Weights of a small transformer language model: RMSNorm before each block.
Each number is 128 + 24 x the weight over its row's rms, rounded and kept within 0 to 255. Layers, rows and columns count from 0. The size above them is the row's rms in percent of the matrix's.

# layer 10 MLP down (transposed), 1344x256, rms 0.183, rows 97-113, columns 128-191
size [ 98  98  96 100 102 104 109 101 100  99  91  98  99 103  91  96  99]
[[134 182 124 142 104 106 144 122 124 123 145 117  69  93 136 164 118 110 119 119 124 151 141  85 146 134 113 143 121 174 109 178 137 122 117 130 119 152 160  97 133 103  98 114 105 129 133 139 144 112  93 146 126 128 180  94 164 115 121 120 161 143 130 110]
 [ 97  84 138 103 156 133 124  82 126 116 162 108 125 139 128 107 105 179 118 137 158 112 132 130 163 126 162 145 167 114 129 120 106 144  80 105 105 111 113  83 115 100 144 140 140  95 148 110 103 130 144 136 126  98 119  95 118 163 163 148 135 135  99 155]
 [156 122 154  96 107 127 103 102  99  95 122 135 165 167 155 113 124  82 131 130 126 137 155 141 149 111 189 115 116 146 108 141 124 136 138 107 150 104 140 124 134 112 110 111 109  84 135 154 100 116 120 136 122 162 109 132  91 135  91 116 138  90  94 130]
 [152 132 116 191 104 139 128 127 125 100 125 139 146 119 126 123 165 147 129 101 142  97 113 161 107 173 102 111  96 116 129  99 107  89  88 135 114  82 119 157 149 149  92 107 139 152 142  25 131 139 146 109 139 135 132 151 117 112  99 117 114 135 133 160]
 [139 105  97 199 151 121 120 146  98 167 122 122 112 137 112 102 116 150  81  74 174 143 125 128 147 117 105 114 151 144 102 145 126 123 153 131  96 129 123 124 120 105 119 115 129 112  83 127 133 177 159 148 134 115 131  95 157 108 165  92 123 103 110 121]
 [169 180 112 143  84 115 120 141 135 135 141 113 123 134  91 117 134 157 141 134 106 122 150  95  78  98 121 109 152 115 140 126 142 152 143 141  91 170 127 142 158 132 164 132 172 133  70 125 143 117 116 164 111 125 185 159  93  89 121 119 137 143 106 113]
 [136 115 113 130 105 141 117 139 124 107 110 153 110 145  88 122  88 108 111 148 121 120 107 161 133 149 116 132 129 171 144 105 138  84 147 104 138 105 139 163 164 113 126 114 117 119 119 149  98 159 165 117 101 134 113 135 139 143  94  89 120  92 117 133]
 [164  94 154 155 109  92 123  80 103 127 138 124 121 154 124 104 108 157 135 171 139 103 124 119 159 114 126 118 147 156 153  98 169 196 111  98 143 159 140 122 108 114 149  81 119 153 181 140 130 112 145 119 162 142  82 117  91 148  72 151 129 148 168 159]
 [119 108 123 122 125 127 114 176 130 106 140 110 168 132 140 164 118 137 151 105 179 110 140 171 135 111  99  94  92 168 107 103 134  86 171 137  84  87 107 122 115 128 170 128 120 101 146 203 132 128  86 166 111 186 103  79 147 128 144 139 161 118 128 174]
 [153 112 135 111  98 139 112 142 144 105 128  61 151 191 132 103  86 118 139 116 133 162 120 133 130 139 101 120 157 128  98 122 154 133 121 143 109 135 134 139 145 155 108 152 147 123 112 131 140  88 143 144 156 164  94 109 118 112 121  95 158  99 102 119]
 [138 130 147 131 113 131 115 126 117 134 160  88 122 140 130  95 165 120 186 144 129 123 132 113 138 194 141 133 171 131 140  95 121 187 138 140 119 118  93 145 143 171 151 162 125 138 116 213  97 170 128 142 125 132 145 160 157 134 113 130 173 145 105 161]
 [133 137 141  79 119 135 123 103 120 102 129 115 112 144 116 107 155 139  94 140 122 111 178 156 136 140 147 117 118 136 150 102 146 151 108 130 119 125 127 151  73 124 122 117 113 110 162 109 154 126 114 167 129  90 117 156 162 152 103 102 118 134 130 146]
 [130 120 165 113 174 134  99 104 111 113 168 104 105 171 100 131 124 131 137  94 127 116 134 109 109 116 109 110 106 110 139 100  71 185 116 102 127 143 161 120 122 184 176 132 149 124 147 137 104 168 189 146 130  90 141 110 120 155 123 150 152 137 125 143]
 [132 105  98 125 137 165 114 141 137 129 131 116 128 128 124 114 123 105 143 128 103 145 138 131 175 157 122 126 122 129 123 130 123 105 141 125 112 111 103  89 136 123 132 208 106 114 165 116 116 108  77 170 135 120 146 161 121 120 115  99 142 142 146 145]
 [152 155 123 124  78 123 119  95  80 192 146 114 105 136 136 139 137 111 114 105 138 189 132 126 154 101 112 110 116 122 147 113  90 148  61 125  84  94 135 151 111 122 144 115  95 103 186 102 108 130 132 144 150 182 102 140 130 101 129 166  98 148 133 130]
 [135 114 104 162 143 112 131 121 142 139 171 166  87  98 111 176 122 178  99 126 146 144 108 150 157 128 112  94 153 105 137 112 153  88 176 154 159 125 121 152 156  94 144 116 127  79 191 143  91 131 121 142 111 118 139 157 155 143  90 152 121  96  93 103]
 [145 176 107 101 148 187 125 109 142 124 112 130 111 107 105 173 177 147 107 126 159 128 144 139 131 178 102 147  99 101 131 187 103 122 125 145  95 145 157 128 163  86 151 134 149 137 119 140 100 137 156 116 130 140 140 124 125 102 146 151 111 108 113  94]]
# layer 10 MLP gate, 1344x256, rms 0.183, rows 98-113, columns 128-191
size [ 95  92 100 106  98 102 103 104  95  95  94  97 103  92  94  93]
[[124 159 157 118 134 136 121 113 130 133 135 125  94 105 114 109 124  98 119 160 148 174 110  86 121 123 131 149  83 129 119 108 150 159 128 167 120 115 133 154 114 122 153 108 106 160 128 174 140 140  99 148 107 144 176 134 157  62 110 117 152 155 123 148]
 [138 127 147 107 117 130 126 143 185  89 157 143 118 153 118 149 138 100 127 111 167 123 133 120 129 112 140 139  96 147 158 145 156  85 145 131 162 101 127 142 117 147 145 157 126  86 129 123 117 148 155 118 175 114 132  59 129  97 128 173 150 149  84 123]
 [142 120 136  91 139 110 152 112 115 152 117 105 133 128 133 145 137 129 165  86 113 145 118 112 185 158  97 116  95  94 134 156 137 110 148 146  85 125 176 107 127 100  88 114 118 134 130  99 151 100 148 124 134 107 146  97  98 123 181 100 107 120 133 137]
 [142 101 143 122  97 107 148 147  90 130 187 129 168 156 155 131 161 146 144 127 124 122 115 164 130 129 122 110 145 117 127 156 146  95  72 152 128  84  80 158  85  95 118 110  97 117 108  95  98 145 131 100 126 139 123 107  78 142 112 149 109 128 113 101]
 [153 127 134 150  96 135 114 104 139 117 146 119 154 120 116 112  96 126 155 143 114 118 146 138 125  69 103  98 105 157 139 134 155  80 138 114  91 153 111 175 108 135 108 148 120 146 125 112 109  94 109 115  93 155 139 116 147 118 114 146 145 134 128 110]
 [129 124 135 128  74 110 127 141 147 150  81 133 168  82 135 157 117 143 118 121 124 136 137  81 132 112 146 111 102 146 110 185 137  88 119 169 128 138 142 171  93 145 133 171 115 111 166 130 115 123 119 119  99 102 108 130 121 123  90 139  90  92 150 137]
 [132 161 116 109 179 138 141  97 115 104  85 113 118 118 114 140 115 121 120 115 158 113 154 133 144 140 126 135 185 138 107 134 124 100  97 145 137 115  94 130 117 128 125 129 138 143 115 180 116 107 123 118 149 162 122 140 185 130 153 122 146 109  91 148]
 [136 152 107 111 162 169 157 112 156 108 103 133 159 129 131 143  94 110 134  90 152 119 122 124 160 151 144 182 140 146  79 140 164 167 101  68 127  74 144 140 123 116  84 119 129 135 172 163 108 136  94 105  73 123 146 103 118 130 123  99 116  76 129 133]
 [125 133 126 134 131 151 133 137 130 118 153 146 130 156 169 142 152 109 144 133  93 123 135 146 103 114 114 122 123 127 145 120 151 135 108 129 136 124 146 115 157  96 144 133  92 187 143 120  90 132 158 115 111 105  81 170 156 140 128 154 114 132 152 115]
 [ 81 151 115 150 148 112 145 161 131 167  92 127 141 143  98 118  92 127 149 141 145  92 143 107 109 111 112 136 121 117 143 144 173 110 138 132  79 117 113 124 123 147 125 134 118 146 171 125 144 160 104 164  81 136 147  86  95 129 156 142 136 138 116 153]
 [106 107 128 166  86 142 124 144 154 138 154  94 128 132 160 133 142 110 121 131 141 132 103 104 151 165 101 116 118 160 188 146 106 106  66 120 104 134 122 155 151 161 126 109 133 118 140 142 178  79  92 146 128 157 108 145 142 131 128 100 157 113 103  59]
 [142 139 100  95 112 183 164  72 150 192  88 116  87 105 118 142 175 100 110 112 123 112 128 132 147  93 112  98 174 127  98 118 158 134 131 131 145 129 134 138 123 131 120  92 114 114 175 120 134 124 115 131  97 162 112 108 108 156 159 112 164  97 112 171]
 [140 155 119 159 121 140 151 121 121 161 125 104  96 129 144 127 123 142 115 117 136 160 137  93 167  69 145 123 104 125 122 138 112 154 143 110 159 124  79 187 135  98  85 130 148 154 161 121 178  80 119 114 112 145 105  94 103 155  63 109 128 192 137 128]
 [132 141 153 176 124 126  85 154 128  78  72 134 131 109 106 101  87 145 139 127 154 131  86 121 121 106 120 141 116 133 145 130 145 129 154 178 161 137 141 124 109 152 153 118 137 143  96 117 123 133 117 114 132 112 153 112 133 117 135 168 136 132 121 124]
 [156  88 142 107 140 167 170 134 185 137 124 161 137  97 139 122 136 108 143 149 165 145  72 155 104 152 125 128 126 183 117 154 139 148 121 125 104 149 130 161 117 100 106 121  91 103 138 157 123 123  99 108 100 138 102 136  89 141 178 117 127 118 177  96]
 [131 110 150 100 134  99  91 120 117 146 111 124 155 123 126  82 141 111 123 117 142 116 104 109 148  95  85 131  88  95 125 109 130 159  99 123 143 119 141  87 178 108 160  69  86  94 203 139 143 119 101 148 120 157 124 123 122 144  77 138  88 161 117 116]]
# layer 10 MLP up, 1344x256, rms 0.185, rows 98-113, columns 128-191
size [ 96  91  93  93 100 101  98 101  93  93  94  98  98  90  96  92]
[[114 140 138 120 159 152 151 126 128 113 131 100 151 136 158 127 101 118 160 116 142 122 155  96 158 175 112 137 112 161 135 216 125 120 153 156 149 106 108 130 160 117 165 119 152 109 186 140 137 100 159  87 134 109 123 154 151 128 147 119 123 131 156 174]
 [148 135  98 110 181 123 152 179 127  93 135 174 128 103 152 128 139 147 148  78 120 135  87 132 119 146  61 181 154  68 142 133 146  89 137 106 127 128 117 126 128 116  75 165 115 124 103 146 126 124 134  93 155 154 121 127 157 149 104 102 137 130 119 106]
 [153  92 108 171 110 103 131 120 137 158  80 108 145 143 106 106 139  64 147 117 139 120 146 114 148 140 131 135 132 148 116 159 122 106  93 121 118  97 171  98 131 130 114 121 132 120  98  66 113 106 106  92 103 160 129 107 119 160 127 149 135 146 102 141]
 [146 129 124 128 128 109 145 102 132 135 129 127 150 116 138 116 176 130  86 121 155 186 119  74 140 134 110 158 156 147 125 157 103 112 130 128 114 171 163  92 156 157 144  97 159 122 119 115 132 108 100 186 141 133 131 109 176  99 122 146 130 164 145 118]
 [126 133 157 108 161 125 155 146  98 148 133 131  91  95 114 119 133 115  94 142 140 162 125 163 143 125  97  98 153 115 105 147 105  72 112  94 111 117  95 111 134 126 113 111  88 118  80 144 171 148 150 160 101 113 125 140  99 135 142 150 122 143 135 138]
 [ 97 170 150  75 129 105 142 118 135 193 133  82 153 151 145 158 138 110 102 165 167 177 147 137 104 132 161 110 117 125 110 134 120  92 137 157 160 123  97 124 117 101 113 122 116 133 132 111 136 129 151 106 142 143 131 161 180 172 129 100 154 155 119 110]
 [105 139 109 145  88 128 156 125 163 119 162 134 137 121 154 138 144 119 117 104 102 150 143 130 129 138 123 152 158 127 123  76 130 130 104 112 113 144 140 131 134 131  95  76 122 153 130 140 142 136 138 108 116 141 138 148  93 154 116 157 109 100 102 102]
 [113 117 126 158 121 130 115 115 156 117 126 135  94 151  67 130 145 131 137 147 123 138 150 154  78 109 126  81 138 135 114  86 147 116 137 128 139 117 127 121 150 107 101 146 176 106 149 117  98 113 124 155 122 119 136 173 125  88 156 176 111 124 150 129]
 [140  94 118 101 103 101 118 138 139 124 144 169 115 160 136 152 135 151 114 136 108  95 146 128 112 110 134 109 112 158 155  79 144 114 158 157 115 152 113 140 132 122 155 120 132 134 135 116  93 128 107 103 198 114 131  76 124 101 110 101 173 137 112 141]
 [164 110 174 108 115 123 149 121 131 102 137 132 103 112  93 177 161 147 114 100 115 131 142 133 112 129 151  86 141  99 156  99 120 150 118 126 155 120 119 125 174 108  90  98 146 116  95 170 170 120 148 108 129 101 134 174 157 127 120 129 142  93 128 156]
 [136 103  85 117 128 166 125 168 172 165 133  73 111 114 163 125 108 139 129 129  97 127 146 116 106 176 111 180 117 154 180 104  77 169 135 115 123 144 159 139 104  96 142 118 126  91 136 119 144  95 123 162 112 142 139 177 120 157 162  98  91 114 102 120]
 [105 122 108 153 100 148 131 140 134 130 135 185 153 135 154 177 119  74 179 130 124 118 141 134 135 117 167 114 147 111 138 131 192 116 135 146  89 128 116 119 117 133 114 100 131 129 152 130 132 160 152 162  92 168 139 167  89 102 151 129 155 131 146 124]
 [118 157 173 154 137 139 152  60 152 131 103 149 113 146 139 158 165 107 152 162 147 170 141  98 131 139  96 109 125 123 104 139  96 142  93  93 117 107 128 177 145 135 159  92 113 108 138 114 124  85 182 120 122 176 172 131 178 122 120  92 129 156 117 131]
 [132 151 143 139 100  98 134 101 104 118 122 102 161 151 107 155 133 114 114 177 133 148 100 150 157 118 108 156 163 158 132 142 180 105 138  94 134  74 147 115  86 132  81 103 101  59 145  56 170 129 152 187 136 116 131 113 143 115 118 165 121 137 124 129]
 [136 159 122 147 135 141 129 132 107 116 126 122 139 157 148 100 109 131 132 121 142 146 138 146 158 141  91 210  77 157 114 113  92 166  66 135 130 111 127 130 112 174 155 131 133 156 116  99  88 161 148 140 142 113 140 116  89 138 100 150 117 136 154 140]
 [117 126 103  96 140 185 163  73 149  70 162 105 119 194 167 133 150 138 124 113 149 104 148 111 132 140  88  98 139 149 100 134 161 139 141 117 102 140 128 134 104 160 108 146 137 136 123 149  93 166 150 168 160 116 125 103  94 111 139 117 141 113 137 160]]